config.toml
n_layer = 10
d_model = 192
n_head = 6
n_kv_head = 1
head_dim = 32
d_mlp = 768
vocab_size = 1741
activation = "gelu"
norm = "layernorm"
norm_place = "pre"
norm_eps = 1e-05
positions = "alibi"
qk_norm = false
attn_scale = 0.177
bias = "all"
tie_embeddings = true
parallel_block = false
init = "normal"
init_std_qkv = 0.027
init_std_o = 0.00604
init_std_up = 0.027
init_std_down = 0.00604
optimizer = "muon_variant"
lr = 0.0125
lr_mult_o = 4.0
lr_mult_up = 0.666
beta1 = 0.95
lr_head = 0.0057
grad_clip = 1.0
warmup_steps = 200
schedule = "wsd"
decay_fraction = 0.642
decay_shape = "linear"
final_lr_fraction = 0.0
batch_tokens = 65536
seq_len = 1024
doc_mask = true
train_tokens = 316700000
steps = 4833
dataset = "wikipedia_en"
Each number is 128 + 24 x the weight over its row's rms, rounded and kept within 0 to 255. Layers, rows and columns count from 0. Numbers have three digits each. The size before them is the row's rms in percent of the matrix's.

# layer 4 MLP down (transposed), 768x192, rms 0.138, rows 9-115, columns 64-127
108:137150120111150089134163111081105148131132139114125115124158160120145126092141171095190102131119162152085150113157159127140107112151116107130166148111126104066125111110139115112112103180143085
095:134080122138118111141106163142174132116146101105131138151093131112167149119123147118120124085100101125119121136108148136087126155134104136101135119076146180094113125154134146145143160120135148
096:170131126153126111106116143156078116187131106122103128120117137168149091121120149144147118162125124155136153143070164107080063150098159105088091137163152139111104120152127157128172098134145141
110:104107151110142132128151115131113130152143107119107132137107142127070103156110106160143123136154138117135170088142100109153115130154148138106180150144142138107114131126119140106102133143147171
092:125112152120161129119088100136135130142132119153123134098176105133117152149110110165113148116105102129111100170099114158074111122146130134111107117119124144130135136112148130079108097125144137
093:142117123130138145133146148107112150127139147154166119101163085138113152172115114177170190153126138089109115119125129111148111094107101156042193117129150144110118122116147088123111096139126166
097:127149124076156133111130112131130178134140138156130132153111092153161157162119173128106093129190138157147134134181163109149097115093121127126129125137122047130135136146116113136099144114132136
100:132128074109154083139123116134148160119095115125122138138151141105126178172146127140176121149113130105063184140137137172130123136115140115141130167131130128135159071124130089114152113150148162
100:173190149121117085108127152101122089122090119166150165138152133147108131118119143139161163123119147124158146147173138126136148121122134126153119115145064153137116100100117100135099138150177136
101:115178130132129104158108143126188136173169146150127118122160140136122122093141123119138179131105163115136161118161112169098109176132171119129149151120144119129104110146135126140096113123122135
100:111160138197139124139157134065134120153159146126088100130134158115129081132181111141148150159160098110112123111082132134118074155100126142161145117124161167113126084160122128118113147135138090
089:110124139139176120098131160194162115128141126105171120158097148096123121118126127086094104123139099097130137113137147134134129095134123115135125113131147124165124119163110107154146132134076122
089:177083084128118118083110140189126090111121145140107100129097075139132094085100087116142166149108132147114146161169122124136148129096130126148112122152119155108147091109126148181148162094143188
109:110113176101120138179130143137128141097103103121109111125154135092141132116147114113179156128158130120126119097129166117123078126116131163119141091064155088162114137110129100147118102097065123
103:142112129114139120102104140155133099069096105111112137095188071153108130063174087119114116136102154126128118138121158133152157171152124108115161146127153172169104133130122145171149149110133131
095:110063133108127149124165124138110163071121119138125146118118082127126120124127085089110142143148085083128131134147106122132049142149106113140129156133143158124172102090127157106162179146122134
104:149106133083147132088092154131108159110113065142150127129100129136141061117152121135147124157109154134120119125121165108149139080112122125174099128104116131129110153153133165087151117174137123
097:136136150118138065106115128111062106098130120144115105126095124147123139129136121167073093129090143129091108104117154116140134128169148091106113107148154116150098082155130155120152127097139156
086:128135118139115150124165094120119141155146127110136132115091075114150100122118131145122116105158141060133098131096089143145128113093123098124138182168122121117188184112158161133103168139153175
104:127104171128157115130125171118107141123090112075149145131126103130095109100139111156147174103131136136109103125129116117124124111084099172142158105103112127159111136103115175151156144122061101
105:127112105105141123116109150100138152105133133107168165124106153155133131170105125113100157128162149123146115133159126119128102132102181121144120159128130135134061173127120078123142128110100135
109:113140117113118121154118137073197136093128149172111114153129128136121096111134125083096122156120131152125122163127139158122126146168168140145118114103173108108117120160117115130135164120117133
092:091117146139161125138086114098123110130150102140134112141095129155067126163106110145162093135137094120152137108123123157145148097113147149090132126088121173120178129137107137132152069094133155
104:124144111168141111117122091081139114119111129142145102157167154155114136109183085099149134135111067159124077133159146149121163096172135131122101140115150145150112105139060145109130121069096142
096:122119103115166093141124109183118111133150117101104141085119122154114141148143142123126156132090108154108155123140108147173126099147105106084133098136193122136120135103147101113122165169138126
114:124152142125140155071151145125102147106134130142130160098134170111132168138116119176121134130123131098154111077154107137136135115149123143131076068121103118117119122059115103108129147145120101
109:108118120109127176128106149179166119101136136093130149109123115144092165114109133138106118126094099128139121127125099104151141089153114137160098086145161150143101138159129136121167110127151129
104:133128088114123128149135154123129141126082145145127138129112132102133085112101140141105088148122169136134136165140118145091145138124120134105112132174148149095153098094139138127166114125194128
100:120115146140147146119122135183121077130140150089136110175149126097118082108148109118119101131089182145122118148091150139136111124135123108097107083099159118113130128099071101125115154123119119
103:088128132147135102165107135177138119113156102167153101108087088143096127104107084107124123083110116153120104159113148104132150134101113121127121128169167128146119147154132125163111146127133152
106:154124161161074131139097169145144123100131166177121133106112134090116120090127132148111128113134101131072137113159121098115148109158137127145154150118151137157158121133129134127119143112109134
094:110112129147144142152156135174132142162151100106104131139144096112122087090122143151138103133174155125123133120148091121170144110152125133129055083130141150084151155100077147123154122127105133
092:123122133124108128085129149135119075169116129170122115158143075169133178156143132125147109134139124119181135131147112088157113128133134107150152121140104114112126157162143156127122094155149091
103:124095153149121119174125084104136085161158133131138121139098105139154117170122133165116125184124141115136107125159117134107149146131108140115147114177127132138143112113140100098125163116114165
101:130101143125138147115193117145130089100148135105089173138168115112096124155122143133163140131114092127140132155161105140121119184112139140094109098118122151145108091140099158165119134118159148
103:150109097125091095108149125134117115117126113153113063134116159128118098169113156130104115117146153133146132176147148135142169132082097136100115203085080104133158106165121067166161158118146118
107:158131123136170120141133134124155157083129106127143175135117111139078144136096154111142085128163129111157105136122107099163108134157079186103165099145120145115117135142136106146162154130096149
102:157124113125142108129152179090129113152148112111097112162049104120107124100130131145119111125178087148135111141131100163104083087148157153102145138137116101146140170152145118164123161119108120
091:160083149134203126122129088114159129136068151114160110145117090120176154137076146141098161110139098094121153173103129108117134153146120152135137139138134147113101105119174125097175117155108093
103:172112158116107121125095140138138149133126115135148148162146115116164119126127144112097155085150143125140124131141154110146126138114100115104145125155127113150118131132109134086133099104124144
099:110122116116139142098142125111121112096142159115148127158141147098099112135111158085123132111150118105087132116134122135120151131087130174113154136113132110135151127119102139171109108143125080
094:090159123120146145119119113141131104184121105141104130164107135131113153111110136149120088194183162140142131143121047077150110106124142144118124107136167158129091130130127151138108158075132167
089:178094134139151113130117135112156132130113127089122150120115116106135132120129132091135157179167116155084123155117107052148133132139129157130071083140130130097107117133133165108126069132125093
107:191150137152116118127088139127154138128128125075140092141118115144119101166121134117125115133126090182160134081135121104104137173118098112108145129127105118140112133168126098122162160092116171
112:138138111125117153150145175148117161101172114099159149126143143114112186062089138144145129098122125116137131138098090112108107133056124130139136089144151140101087179156134135162176181093101122
093:119085124136116116140105112126095170094101152094110173144100088150125151088106137129146143145146146141067143146115133133140170117095123134154105112128123123145152124123115151138136084102074114
107:125141138153107144152121113124160137129123146128179115150176156095150094152109123122172089137116106132108155169138159134121143117101137139111077146119129143118144101115129110120162156155162117
099:136138121078180170093142159143113157138124160107107131085133116101066133120142139093109140103135111117124131098094122114118137122110092155121213088123125125191137082119067102148111140140118123
088:107099113154158116187084131100145114127133140118099121162153119146155118135138109141166123111121136137111154148137098135144096121123157145132132177146107121084121104155157128137119092122111172
092:183132114124136081095111131131140129144125100142121138148135100089111121134110092133098136074133102132183112102157149128164184137146126132061144131118146130144147155138151133158177132147148101
097:161129095155088122076120118150099078131126116161108106122145157109100124137105179086112177167128129136108125142118090113159106142065088107149105127145140139109127161089131157156138159151098131
087:079145139094117108119166106135071176115191126123122146166128151145163063123102154172128114123123125140159170124127154141096123135128132155120164132117121119173137138117100139132126160118153133
099:091139126136100143134155117163099124138116173111193114139126064123110142090159102160135150098117131106141174102108144152120128106105117116140091152119126100164076140140158138154133105168137136
100:158144116137170138130099149101105125131156159119104082157145137154132101131140175114124106123119182119125116186137126168054088147137102094150148119118136140119147094089112136105109108113126169
091:143151120067121114088142166153135102125155146148137147109122141142100100109101055105126105169148082129165111102133122146134161114148129136092102148135129131111107123080084145128132149145140130
089:125119118131180161139136104163118177127083102117136124113135094161141134137143103127152133106137102123131132169136122075118143146128159123105093156155138151103107099112140142152072132127109119
095:109150134135141156110141160106101104100150134130160140142112142148127131126094146129171155150102120128119134093115140179108142105101132112110179146139166095112128116094144126103162129134114124
093:148090104078137135154116119153119138128151145146166099163145112115108155149134122104128096125145105171136098124105127140095082089165125144115125139132125116151137153143146147127115122134160134
111:156122151150164143124133169119128121153152172141122162150111140116149106146119101138124142144123120108089138074109153198098104139136147168099112125126157168122091116148128132139092108158153140
098:152110118142130147135092150158154133175124108099111199130162098145122116142111117145132091128152127139143173094173135128126103140082134131128150123133099189097115137127117155117114123102101127
097:136163090124108104146088104112138112107109149139160117148090111124077162127126136156101125099136174104164153125106107148111146104165166143107098126122080161136141087195156102123120107151131132
104:108148112135096114145087098119083149104125143179131133145140107142122119142112147145143114123115136071121125097154135180157217154112117108111138104123131131098188130133132133141118121145125139
101:142100144147099134129083096143167138149125134089135100117164120112127124117091114140148145108131106182109169132065107105116126137064135093088129109103117122112198138120181116133124104146099058
108:122134088135133105125097164142147133118118121128165160092127128140108119104121125097129122197125170155116132116068089137132136156138170122125163116162138134130134146153129170146162101164145141
099:172140181128104125172122111133138090165137094131156135149098136092097092096166120124124121148116139120103128118138081112112117130110111110156147085188114167116094143138155145162134153151126109
098:112136126100133121134138121106090124137156134169124128140151144085139151105127091154099151090126150111090118096125100127137144099156134145134106107164144095162109142101123143104101119124115104
100:144101146109148154140156120066170148103106137124117154180121136133107112129144167126102112155134136153112163118100152113134114141119104099143109145099075106135123123144129134096093092116126161
102:123116125141106130110118107153111127117074088094164146122130105120142157184132110119106151124072091158118127134132105160141179173111114121133137125160166165139128126154113084103131142132111127
103:157099131141127111074135150153106166114148105108141108120088124153090131124102132120144095158072197124138089134091117130079143156168138132129101111141127123182112160128145113134100103069169142
099:130166140154104111156119145105140089113175134122118110099133092092092129136153115114130083129135116137109161147119148131137156136095136124080124111124128150084121143123147114116144137170120080
111:164149118163090100121145130155141137101129144127130123133085048122171108119115128151106154143149141134110131137099156123150091143128133146153093130131111079100135134165132178129172116180168134
104:208117121142125122138133099115140149156151133147136103100124149156138138130105111109126135111120114093124117129161168127130074114156113110156106099098132128150137107144089066097104158143130104
103:141123102147109146143128101117141126137106139149101138138130157133134082074110143092092080100126133124126151108153103119116134147132121155143094153131137090133127129115144145124139105121075128
095:155131153110131117126098161120140113086130103150150112107128124119120174120182113131102122164162118129120094132189135154109138131091153154143138107121136145138123160161149131116138133159154131
097:140145144167149098119123129135100136120137121114078124139128140136146141149171158105130106153073098125168126093152136114098120150151079152131143066101105118113111111123100110123104107146103130
097:121095120079161085109101184128094150153172083142121106160153098117116161109100154156120143098108127126119152119112137153094111097119157144163164161130097159123119127150114107094155134117141177
089:085120161161142169126151126187115119091170161112148139147162109141116189112083127101122093113128121131143147140118124136124175113163106153095125115124088139148138133108129148110111124108171141
103:158112083106105138187092129162190116168135132119150124114074149112130173120096156139145118105181129138133127076123139145137105138149105085082126137139105142077136117080133146162118100112118130
106:071100171133163133092120112075165153097120150136123094101132155093119145121161157143106135145096134119146101147114137114113109165135122129092167109113086147124155116156104157106146123097119096
099:110139122133124173117106127127090131107138155102179098110140168123144116158114153104120127113090118115135144128169031135133153099116164114130128101133128125093111148121122113116126157157131129
086:107116133102155132099114159156126108115135098149139130123130122135123149102080114131075168154114163154103133120172145082149120111124143119091101152161092094141115126133081190118100128134148164
099:117133099140091110149107112141147117111101157141127112106133121130093162146132086121150113137105089114153148087174141084144118126154104115095134145129109108141141161162121147104166115086121112
102:100115147155172102096134129176162116092135112138163125142138099137151176142118078111118122125136073179133166127127080100128161145120102113110094131113085134120127120143123141152088110145131119
098:152116104092143145123142132128124144100165137100115157118131117124132092143152138142141071136133123131124133123136158127178123088127141133150101135116155144150132176140149161140128131116132081
102:138105125105163157100109110166123116137156136167161121116113146088166134115133155110200082134195095096128125136126142148141097088119113083141141127160173136113122125145105095170084125071146129
094:146081121090130118133118141121109130123140101093109149138128110163140116158114098100127172156102117191124143132132120121154120126149135167121120078120119123140086101101132065100120137138130197
100:115150127118137137103153119133151122115160127109147140160129141118094137169113096126113151119129126119137131078069142202127133154134107105103130129114218164122106152120112114135078177082120130
098:102081119138155126151145109136104174153139151146130149164135170118073135158102148140146156120118171091179113111163136135132085130123131113112166162131117117147116122107135128078104088148109085
097:140138143101128124101170089106151102130105119099158153141138082116124131098091114126135154129085125152139094183106165142134121118112133118114077122139129130164163095105133137153131128127103148
089:153123135143114067098134115170109135162127151151109096146137123109117104128143083090130147137161128098124138138120162070116121133120139122126087138135125133152217125143184142145133152109141118
102:140124161098063137157146100161133148161147175148115073138122103124127118113109147095122138119074123159142170111153145082103146114085111112143125135116149168124128137107135145146143166150169099
114:095105140117130127101096158122135163107127131152136141114085131131105174133135117102129123132146148123091163127114151128089093123129144120163125104137117120149110084084103122095151145116094152
093:149108167155087148139162153112122135096150152100096180100116104125132158102108138159130154146166095127103121160137108075097101159145137148094111120123128126151078126143106116111121110089146114
097:147124111119151108118105134183157127108127141090134159141095094138149137154129100139142149098132132120126149130131160158115130095131159113133112091172154158133150142116129131131087143059123106
105:164140106125109073120135151106136133138136097147112132143107159117146178108097122111126160095138172152114115133142126153169116135151141130090149079116126089148124125099123123133097135151151086
088:100155121143110124109132102130129137175139102101086155068103169117113108076147114158112118135182161093135095134123139148112090134162086124156122126126137140133162134144115117121167154149135079
101:128116123164156076119128104213118088112093173148121132147105093151125093132101129126157124161130167155145147173102098094134121150196125148136130104108074125100145129108154123092157147113157157
100:097125112108161163151095182148131150134140124132116139160138156153124139122134147085065128170124175135149115110146121130122103111129148108102097142138080138129126099138144146119109128135100145
095:150110134101123176136108129128106129150114123106107172188168085136169123139107099129133110176139064152135121173153140124171064136140125148122105134119121136145119085142133153136139122166179146
107:137138133153107056142129129076080171141140167126093141131117151117158133165171139124141137113121131120122136125153121135115111176131116133117130129153065151168140114139147094112153133125120109
091:150147123109135077119099167143150080150109100145118120174133103119137106152131117105118098159121131122109100116122130131108100127185134104142058109071109108111115113101081118127158107160142160
099:148091144144154082105121135213162137137088125120116158126097091136115145162103096117136108129125125164117170133099126144113118138124123100109090109107159126094117098090125133158116135127107113
104:067146151179152121129117146122168177106134104137089156099139180131091150136135135113098111134092108145164119118171166132110176089113132116179126146143101123111085161101151065148173149157127120
107:104106122099142127131148183136142166144133143129105143130066139095100134125149151071121164121139175104082113115127171148099098151131109134139161122136143195128126107182123148133099145134113089
094:139174115105106161149137145140134124172123086114129164142129112124111132119150148067144115098115118113124125113175120165092142157097119110159133122125111136126095115118115123131138153085112163
083:072145105149154121095114142186085098153129109118111143120122092146123172120150143111107074144097121092119122115152125122179144133182133145089066154120160168071186157126138079126141116120147160
093:151050119142127123120126148187117127115159103084143134126159101137146117129124112121114088130132126146112140143127087130125122119131090175113078149129108126110144108116152145140096127101113119
# layer 4 MLP up, 768x192, rms 0.182, rows 10-116, columns 64-127
093:131133098143134109168104080106133173152098218110159141116083106120102115122139124128124114145118158239125109116128124178127155116085130159158143110124108102111117139125111105126130087125139107
102:165149107127127129144125127099132137097126100092156145136170136111139130105153135126099120130132101144127071087127088111113164122175128173156151145136154125100139130090156100095085100111095155
108:121112133132141074145132102141103141138121098161141108115167102120135094111100165147167130139128135132114205148123149118175158116120111132120154111107178106098136104132118125109083130114084142
093:102141114117148129140117129126126108089140161121146100129133136106115108152149164127159177136115151142151147154133127106105155136125147117085126155111122094134150125084126115118176108113117158
101:128109137126127111138091110132158140159149134117084131196133090118125112172149116116157127194112183111094084149142145113083114113138096132120176133158112114107120154103102154128125136114123148
104:136165152145114102127133102093109109133132114137118120158093114079126145127147117158145110105152116142157102140138111133125160142176108091119155145154149139095108143149091145122123115102099127
093:146080159103106155128131116102122119130116109142152124163113073116128136141128067146166155117094142113124101148127108123142150090126085129127090110152173140107159099132125078153151143137115065
097:117096076104143147124114089119105149113107148126119140105092119082150099099160119095147136120117142135110140126095102144104133111124171135078158163203120106138163141111094139156165108087150144
103:144150079104112056135126148107113142161153130179090124113143148066110099091102141159151152139132126116111142135119095132137157191116140113150154130108117127163113160107123111167083103115149119
103:165151156107097155165099108092146093159119171133147128114101125104109088148125114134150124099120167105135138173117167112120138117157098129161119140134099097113137141109157140061140116099126166
092:128119086138128151104152192131103127145165077077083091130157128165143142141127136151108126153128147127109123132158115132086122099137115150153129142112119118132120119172120132142119111137136105
096:132097136168124116159130109104127130099157137105174199096094152104140116125138119115159122130115145149100132141136136154186095142159133117140133105143066111129133104082113123117179135140151130
107:093154154076087104111161052064143102118144120179105143098145159158100178124104110137125118117087105111137079156185151131133117121131091135097137108150188122150136126131140109157165120143105133
101:117153142138127155119120109131144106148093113128186102160093128128101149140124201096142131143135139122139119153148111144123156129144103125112164119115155118151153168145132111122128121062116123
092:180118112100140116156118103178083140119145098111146136127137120099112135154130153143121111117129153098114141107117152085121126159137148131161131169103143132134134074120068126136122151124125140
108:162116137149132061118170149114132111122149121104134100127154123136127122112106122072119113118161162134129129117087181155172184130101128113164176140147124143148120127117150119117139100141122152
106:123162108125106095114162137139133073102169127152095103126121163080145113171147137089141118133126141110090104139167186125182128116152124132150147119133147122092126117142111093161155114118152103
093:130120125123167118128107180105119160105129097130100144167151148103112137154105091137138145155069127145081152135137173119147134137207105148112147074088098152151102095155108105138126130151093104
110:128184103159137108115116103105128087121125168115155136148138106115159139146107105134146147148156083143151143135100128135121112090200122132131136129098106110126142142143145138142156133103137103
103:088140115058138117159136118157117119130086146160131094113138138084117107141113122133152119117086146092107141118159117142193165138168096160118138144134117123137155104122182111147099150139173102
106:159127137121137122101150164098134090146159115117144114156110125101147147182121132116138109109146127146144057149152123129125197116118108125129139151109110056125110154114132100118151109143118156
091:176135097116099151119100157127129141077118103134142162144134134137127101123142151140110121146197160109146075102134117157147118089122108108160129140113123113120155089118115086109118144103126103
101:179148161119107130102145147147131158157157145122167127106131153139123137104123152115134140086103164160107102134097137130121096061123128145123147116104102071128162184146126142129169143115143123
096:157137092115168176072105117122081115161123128144172135110166108114151110113110148165149133118123139107159105144130127132095169143099151143117114082106104134151118103151095101104140140152131135
104:109128116151106171096151132111113133104107099146120066121110129097128134124142127183118123135130152102132126136109134151156183126130126128163118150111097126150188122137107123144102135134130106
107:146114105069124133127148133112135088148105094112111110145158144142141149181162114116118106127073154157157111118140124147138175158154145116076176136115142154093130136091087150145110200099188102
107:105157113119164181124125126077145160098100120158130091189147107108135153088138127133125112122126139118159098119064129135095139127137148106128113147133156126133132149118107102127152095151169089
104:119137136088115132140119114123156083204111095160138107093087138091140126098097134153150153126120171111088143130119165152143122103117159112135150138155161094117097141113109134108118157146167119
091:143132129125138154105161168110109098147147126091086145154148147114128124139136176176140111163118120113159167148169151141111134109100089123111094142119133116106138132141139149112108155117189105
100:150159105131126149135151094125117117123137110096176105124119149134074118143166099104124109142134144120083121094161162147150111119138111123091129149132121174111144149142128164115104178092109135
093:123135144113093106089134137143113168178128139083100211099136158103142178152125118137127149100169112103152138134113164144179112163124124074089110170125120127118128145122121099161121117129127133
102:121094123168126124117088129087125197149137084102098134118133159128096096138151131152128161144150091168109142147143137153099100145099098125122177168104121168139109103098113131152126147116119155
101:133152145126203114123105105151134147158124160139152130129167149111111134133138110125112117123117147118118139136117177153122108130123159114097169171140113131134155119142134175111124138136109126
099:124174145147108165123138139131117143107091147148123107114177120084115119138142164177161164169079140119121138110141120111143127138138135138134135131130133131110136084105155109100103071148158123
098:133158151137111137134146141130111092111140111138175122113125150099126140090119078137158101127135104134127116117114110138104111114178161082169130133154133124132118096106142132104128093137112164
106:117128138137136107109114194154138153129109121128163158161149146132101119130148139117139153150103092152110133143142158122118142141125147138121158170110130128141131110124094129094097183089115127
102:107124110116125133111097076125155103110137167169167155106144141120078106152122131144133120139141159144117137114104153130113127149112126147107121126149098123137159137135141195098128111120133127
098:151132142143116139142113132113114129159148074140141161153147141139092096154183118132191094174104117164123127074121125116147153135122174133144146164125173127133117117153115105141141121146181131
103:141086137100129130114120130138141179111152163126129144138082125116151105133185099164094143133092117065185144190175138129164086131147115160133128157179102122124121128153170158112103163156138117
103:151141137077106137083115117144132166154090131076117083132122123096133128116142150157102122172147139125105149128121110168125141125130122168139112127153144151104151127099136105118142171135150140
097:129126116133100124093158101106131168132144166101114133136119116126171112145132117097116128121107110120120131101146154159129154131133110144172165125132112103067100085120161096086121139146126106
092:160121126116125144187166103113115104095086115138117155158129112139160121121105131156121138139086173136164116106111150163116132150130110145080129128129136120066068159129134134119124129107131157
104:106103130094134148130117139130106141120112141158121161112115159147133112110110110141141123136130126122133124146138148163134074100105123132130131132130154156152150079117087059116109171150116112
112:132128119118107109162182148097136151093115128157140130125187117112134121133150171136185109138093133110131114146139128110081154100112143106109126105096140115089104117129129105133109107127109129
094:103117152064122147125102136137205060111128128150134099093121094113104145166121088112114101117100154134138151135127138111139159147131148108101171154111106132157138112188148141089103105142144131
110:135127151119107125089113132143095157139128154159110132150189111108122146126113143136124117146129103106142103169173165139090132148124146107143111163087132128129134068128097159087121123158129153
092:129111158157102167073128097100127113173089158125119167154139162137106119113141136090138142126123157138112119154130132135104113107165112143154121133124133145121137165166109120104124124164136122
091:099146123124121106097063121108087114144183121144134125133089107124119068132157112107116175151182108154143163133087117126133165125112102162122152086108124117139123158162140147140143169106106121
089:074134138160111146111119151130130136112161150086135137138127129155114105118142158100123126167106097096116088140115146070120132131123133152142066175084163183078110175111118142139164100073108131
092:141144123118166156147134148156120116138086143092119172130103120130154120210115108114148084103143146103157136101147163127120155110115093129105161104130098122142127110144123098145151107095109129
088:147128128122133115112152151098114131116094150152160140140141145118159103115119104111119130157102099121155161104164132131123134167179142122131155100133113129126135109159149156138116122150088088
094:141111138114186133105141157138151146101177092143084117075114183113135120123148160092105071174123132108121078172128130142115150146147159109146145082102119151120177128109138120152158119115182157
100:135149095147150123152105090141159128115101150134145088165127131141127121140092165110136107060126147111147099107112139142105147130127129124151169105136163151110129141149123141133150138132145124
093:127134135116129160124121142112135101162127151101135159111143127119111179155142112122128104116144094095106122149156148133142134112160118130158149114164124131113128112159126162140159122163118118
093:140093145156152103101169149104123097152156122109102144163115102124131130129115123129096076095087136127136132121130132139086150110134090140153117097134108188133149177183095098110136113120126120
098:191114116148129147143105125118175190110148153115090150127139115129145149120140111095099084132127159141089121131154137123142138129106126111143128099115095119154176142142125130101101089069105132
098:157132141165098101115116125123115129102191145110138137085138122155102124117166131132137126167125112101119131150139131114158147157118106100146153090123137095084151157172118131132114133123102127
105:137109119099114110092140114117140115146176142166140119166150127112094097145193108150131155140131132134174100105137105148063145095141132105165161092124129134113144118123167111118167144129102115
100:103117105098160141106145129129116154107150125137154094112099119110112138134133175150086148107208141104112092133110109147146144116141145189114113115157172145134162105129118120083134167136140085
098:148121118147106155133122106124179100108103115115144112110111137121110159129166117169119128117123115131110148148126124097138157131140141137121143173148138111095132153108091157108130138129126171
104:145100111176136097143135104118135153122178106118137118089118138081114098081117102142152143118148135151107110160149135153125163133125125144116153137150153108121122085121087123132096128118164119
094:106168115127134134133193157098094145128090130124140155170159116109138141159170137136143113105127151096141117137168170118154123090108130145113141171123110126111102141111109156103100164113140115
099:119142128126148098123138149107153146131101144208132140094153136131110107125092095096140119181154130167141137157147172127101115118173090132165120099097121131157140174136125128145095125153157138
105:148115108147110147140152162096145123109092094113126115114118156137172121117119112154157128134126141146088155118080067121145138064168141156126135083128136124105132130111127129141092122184153140
096:141133134109131149180071120136091170096138119106144162107147130140138105104109132134165109175134110117162113126079141126154129128097118140108131137131158116150132162114134095124114133123114150
090:161168094127106097124106152120141090133149172155144144116146099136179107132109111089145130129131134120095119159133078102157144124141149140143155118136112135123139148134146116131128163121131154
100:140119126150140122086130166130112157128083110096133120090145149105123117156125143139140117121099132116128093149118144136134108103105104146104123129151140109139159171122136094117122137142101122
103:123167132099116118146151132088155117109112128130137128127114174100179182130133103135158142157163098098143142154120105139200124105113116140139135106117121144147139107112095118109146102117148143
101:081143095142124064144143118115142154141109141136114120130109131129139102145160109094133136140120139104158157136091146145161134122155140172105115153131098132118113143136110149131139146097102148
105:136138102106125077086137089108103092107114113117128176123131119136145146144128113143124174118140134115125150094115138149135154165116170127117139123144101144148131126098133132130164128167117128
104:140130137141141107107107130119122116116158085158095103124154090111106132110093125151103169097134154158122144121151150126082104098099091163150114122139119135125135184148121150174130120145101141
099:110162097117127109125087122080122110128124128150159147115133136159137121129160111083103143100104135077104149120098184145141127130147122134114130127162155119105125102165147113135080148121112142
100:137151102126163116123183111150123143121133109151128123154121189104109129138121135094144105128110114102137105109110133113132122101137105172148156085134132120136150117160142173138120126098166098
105:128129131181144118147125127071178111154149108157137077078110159138125146149098120150155115119109142119142154154116136121121157119136158108125118112141158156150115170154136101135119142117157086
093:140130132081092151130168125119131092130118191141130098116163107140164149122154114121090141129143101134122112117123128140075094149164137103091137123142107131113129162054148139119168144145122157
100:119146123109142096105131116155098100132118144146116115113071065101109095129103107149139138131165107138146075106183166122074110162083101139123142117133177122142141169105141093113127135156129130
106:111152136103158107111138165171102122110080122141111121127139151088158115076118135134134149130098164154127121116149160184133149166138129090161132162136125130154098122111123128106160153130174093
103:140107172151129127107117128118091149157158160193118138145132122111125126107179104126137117163130088139138129124116154108174097120120141098074142128116115124121128095149139094091131094168114110
101:133129100129084087129129109108140148125165134130104156183154112101146117144144143108142148081120111097161093141147124143097140135091153130141122107110096143103115072101164129090137129088130159
090:134107113142096130149150134160173137089134108144120150142092092105115080145150100138098149135149076112113117122112140154147117161117139102130158148098160132102072142122119088106128130134121125
101:138082107125175128136122163129092119130109126116128149115122108129121128150113139108097141087118162129134152122115118159140171111169134134096135130111166162114163125099170105120140177116155106
097:103142149086087098113176078123137130130101112202160159137173141134132149093100100147133134078121150113105123147103134151169145137123148098154116157106122084116126160113126115110120120098139144
096:114130136177132153111131171137138105170130102161127124135137100115140119097073119171111102118106148144119127142163162173119125147143119131125168104128118115135107114111138100124123106148076130
093:114131112118131133169105142135120193173122145125097086136143130139130091072137143065137164142067159160115130131146123129120164135153132124109115143103080096097145128146131147139126126130103135
095:117162122153117165115127097112117162158125149107130124128136090148138192111123086136094139101111142139106109184102108101107096127132078087187130152100147107142139130149142143174124122104143140
099:106177105142112124159141086092073076123138110192099151114105126155115103114091120134111142131147144155100128141164142141144152123130069147142161129195121132140112127135168124151106148139157123
091:114169119176104127148088139138154118129126068127124095111156141140168118130121151151138137121126093117132100145106140132166130131130136087113088148101128074095180132098104124115152159146134108
094:103157134114129112155135094115116114141153129129090172105130108080128156124127106101141114168153122134134129127126147136168134125145112147174181120140107087131156159106139125126119150128078117
103:149140156098121156130093150122140102107133102131115117100129097140157132110127120150164174134147106101133113121161138135125145137138114155110128160135142114127108114135108104139132117078099150
102:117092142088114144122140089100163169179101147143120122099176096139096085181135103145161134128143124120113096145133090136086112164146123136121125100136148134138153105126135128148152102086122121
110:136158082134094098134150102133119155154117108162072104143135092133159157169095135126115105112130150138082130138150111128077098096160159082109145105149134108140132131172137129123109150089129101
099:096128111069107112139114129161149117164119079161127136149139151098124116122126121111150140129110108089162166147114158168111110077117128113127155112110121096114155115086163099125109138144166161
103:128077157100167105128134164143113184107148135150135105123154094134123116106108123142139108103150119115168089098153126088122139158110110109150141127114125096147150116109108080112127115149127095
104:116125109102126102085134128082110100105156169120112127148167118134089108072120147184079152141131106122178126131138130124129145119120121111139107093110137116145085102146104157156122097143082146
090:151157132113134107147105110144125102099099145140182124159136109130147096195119133136121090110128148152155125138108125142127134091090100144152165160122125164145097103130130094121113112131066137
107:134126096170118129154110176141139149122113131145126142130141143097132167125129140138118101106119147092143153180154116151129139102130113094149157075132151122145181127119145134127149121092149116
098:146094109125111104123110097157128123146075152137123134122153124119141122097132160163127126123148155094090115104107102080160103133092112144118119126139140089117136091128152149115168146092124123
095:143112106142120133156103136132117123165165087174098105103093123127105111123133171143079165109120118089122087115151077143147137143166159132098133146137121141138131133117149122168131125156133127
106:129123104074161163147101125119092135128141110153153164142145139106125157148118107115130157119174158095137125079147131132110093124119127116098112088147145127098095163111104073130169144112137131
098:118116126158135123092109122152116128180123182108123111103099094103136195137089141117138136118136163157114131139139108147144118146113161148116182177141131146154144135174150117093138116136180122
108:103123105131160110141122135106132145109171166122118102145181131130137072080119133140109150119111153121139098138167167144168133144146098135148102146128099179135100128143110094156093146140156108
101:081111099121122113121154091098139090111128119119148118123159160132106155113113115150164152113156121117126149115138098137096144131139109116097186142108119108104112091125146100135108112132096119
100:133119145125095114167110126112175128162180127137116092105115188127148164129121133120115139090138135139163152106120128088133115157129091104116130104140097086143078096120167157121109115161129118
093:125125137153128131135100140081153162134120154127178143122120150114132168146092139114126126152122124152138108089089144124149109116149144154138159150168126131108141159140126154086136135171161106
094:133175083140159145187119137127176124145126122145110172109129088095106082158138190127121138126131126127113126152117098169081153092120141096159132113105135097104098106093073161132157107172116114
093:093156120131158144085137150180103134126128121175142126151144173165129129124145162144118120108125179109136132084115120109096144116133155111136165114167125106108121109095132097142071096180140117
105:114091121103154113126143184121107136104166124157116068077135147169091138159111149136128126106099143114100118142150133156136129111132115086179117154134149165106098100140137166118146119112142129